From a checkpoint of a small transformer trained on Wikipedia.
Size: 15 layers, width 64, 2 heads of 32, vocabulary 736.
Architecture: rotary positions, local attention windows, gated attention, exclusive self-attention, value embeddings.
Training: a variant of Adam for these matrices, 136M tokens, 8418 steps.
Each number is 500 + 50 x the weight over its row's rms, rounded and kept within 0 to 999. Layers, rows and columns count from 0. Numbers have three digits each. The size before them is the row's rms in percent of the matrix's.

# layer 12 attention query, 64x64, rms 0.239, rows 0-21, columns 0-63
073:470388510435586599504564539527390487426578514481543560456490533491506459411490557492543416452546493450506503474494466435511564535535513587553507531537577447469456514522499520474430406530546528
118:606403499477515590374547442466495527482435457594503545426429506490529422452461500541529455480523451420523557426490539503482450513526558532506454526543468522470507516547468530566595472515561577
137:420608527515407456594404474476458445617546489475493451564541490583497546589521503505504549477470511548491497549499417525574505469455487480512549437434471535540498493471541481441460564439473411
135:604419451556438494503566639406390452414513467501474542505457547457531440473466502562528450499576456499570526452505477445490462577513535547494489551539514486452475473478469519552508466554526586
124:469570525542349456589393480444431451615553456489476485553522488572513516589506475524518543503487508553502525536499429523581467486450504456501532425453461562532502486451521494477511562422494423
161:598444501564484505485590627423476481401467490506484520480442551437501437446438525544499422495596463449574513437482497472463466561526531541513470585552509456445481510498476536550511457575519589
152:610470486568449500564553607382444465436442494501483518474445590450498459481418531559486417516567470439582512407478484472500463564514543534534484562532485458475467486509448519517488504555504590
102:553478467599411450529560609356337448529485490470525532476457540526533434531468546487483487503529431491576519447496453498570439564480538518526524461511449513479442528476485493520575529480525512
088:511519365539550478522547562487502552513598536548512505483472509458508473557479468403452513564496495489421428496594508398521469533448512479572442473510543399540540401421452505505569477531543460
088:503515497502520459407452506468431408500565444458473432521501481475543520463561552575602500421508507493553529549425433477511489478498496545398485561545649374488501481558557501543528489486492482
093:397579507544504603503539475458426436483584480509518597487441468525479414431547612465499562499547461513424431501500427463453503508564513496500548518500574442542507535495504524446420466592496507
087:468475563461468551529501409457488512504535447529626514493497481574468501493555503550451512462530490535493443591382471563478461537471450515552489572509523477562485443626500510556453507371530574
107:483461574478469430413447504508508427474489400506506493521500486485546556523575530600559465450481484396582540484444473584586536487516551560483446559542491480482466457556602444503556455468584478
082:464513544573493431406511484489514426498424472427492541520526506487482516525608658430490541433525507500542503472588456500422458464503513563507555528586593478527436560422516475470494505506462444
090:547526435509441472384472577535491414487539481542511541487525448482480498505532466331551569584499418488588494478518550471467503482490540613545503501467504540497555544436573553515449489434476494
074:515446528409515575518444467514509481476420523499518503483462479543473564476502536407618587549470522469514457453519395492614417490432551472512466507549539586578410493558508478528502473452571495
089:508495470510516562435482413465442551491523438586465573476452442619512526454580524467545569367513496516473447521601448488445415540473552538516438508515529494534507425535463524545569535442493489
090:488493506434543463546500466479391549489592504467513526506442460557523508511520483532549500562506471493439422448521416430565543558516416461498648490566564507489539474508449552502437445600416505
083:477493504387535509502520582503398463503555539437607567487550447531490476528452477473575553534499430418513458508442490456526567505510602480442496522447490482491442662484542536507526528477544460
083:472539531498491470509594536495515492541492597512571420532552451427508500483431445609475425451561513573504548514502478532498440529523589549414460558404581517459521444530523462435502483471395527
087:528547506548471482460489502570511508503480525560449556439478575564532435453517519436515522541506451399454463485422549564471522449513449429518555463568382570415478556408542563508568466570470453
096:512525511597515429549497564560503520525454503494499498540475542545530430551459488525448474568511495457494449486495559454453516499602480410463514508594451530447475511344466390532556399557514455
# layer 12 attention key, 64x64, rms 0.225, rows 0-20, columns 0-63
075:407527468554411437575475500558493492583543537454468474499615498532458565551590531490497526506473556509440502484521548396522618447537456532483502467473538423541552519481552461453384490476484491
108:537366459524603593335532533490505424435468515477513547505459508515462463461462457558536521525501390513478617434529501506500431579524522523461483506528500515439481523537495502529556534522490541
097:397611481486426432585402450511493475642534449504455462494544542562446523570529513556502500479505515546472532458513482490562565458457488455490558447458460532556502461443556456459446577485478448
142:606398497552492567440555596395443450408481518507538561492432525481514454482459482549482483548542397481532559455506468505474402600542552533512474540527489500428459530534459525515556487522509560
049:554517527444480557504530513419392513444482514511543534500404523513525450494427523549471481542530354535539543442512448453484356581520530476532498518541461516437442556532435544543583490540484531
168:607388516558500572428602557436511511396465542529562542459450515441516451437464512501457443522542449480512523474506517502414471551567495547519452570545507451446483569512462536515527456550533594
110:611453480637341494551528574322447460529473434502517493506483524497484462536444527568513485501536502503584504424493465476531488535498482498555498508502460500524462519459469531486477555498544542
197:530538469584354441557446528386427427616493438491452485525497538554503491601483491566533518508518495488550546476504437499588478527455550482510557458447451550515496467464511499508510603452510474
082:485484472530490522547522465490478537481523519478473575517526370434481574484527558366489508563486520503447454450600488488531436536513531476545509480585431533444600373516461535443508549420472541
089:550437421432565412416551505492449434538593511474482495553495456516515582529607530459553492427515574555469575467466428503479465500462519517444531536533626518463437446467555437472531483508511483
088:465528511498383516419519410526435466499554492548487617447440527557403512466511605452560519555547362518424486479559491494472510480526457516485493511494490463467536520557465483499408446511527571
083:505447447402461579529449390506434549497436487514536542449447481484468512459583544650525442464469535530476492474530499513468566568504505388499448536484588554548515539493437519585520524471477533
097:506434465457561395530456533462480380496478481475477498535491515531602602493587470543480446387548485560554549522466513527536559466488571574463452554545516487549465449512555378484496517533489483
080:502539465611457418453480382550441469480477508531516510430521525548520486562553605441487540454496516502438593417523457429492507474500494561484491500498467455378455557475590494448583473543511529
087:541541414592490460349476550555488448492438515629574563545511508463524447427506392484478516568441503518531480528462513474477548444412608565494514473446492512495482525503504498440488487520514495
073:508471346436442566450396475498503566438522474456508461483566599457479517532531438523524491504540537602517421453526508448555573523494503606474523574495499497501508562548422478536508513552543462
086:570614437453412482521456388489449537471550465525495545417483476551494512503505580528533482435469488525493434429614490491387436569491579554568553503542487523520517411528495493539484503492456514
085:465472509505528507454505469493403554492576476465485449499469434516523555465510484538598495470531495560443435446465486491603529611476603415449511460654521487542495495564461528515420438540494527
090:497451478384514441482441597504495524503402505436508597524523507453493554543524437437493570578569449433478423526468492500493512480420536547564573550475518446490528563469581561556425487521520555
088:476491543475498536502550541540531414551490522405518482534559441455506500465426446546573453427458530507562571534540442560456391457513553521456435610435578467505435410473503516501451506588520510
085:498544580604450468346507506566551468509491440483508497495460579590529449467533457439413521485516483493515446514407556462503531427542473518518566463565437531460511613473488444566528518492506476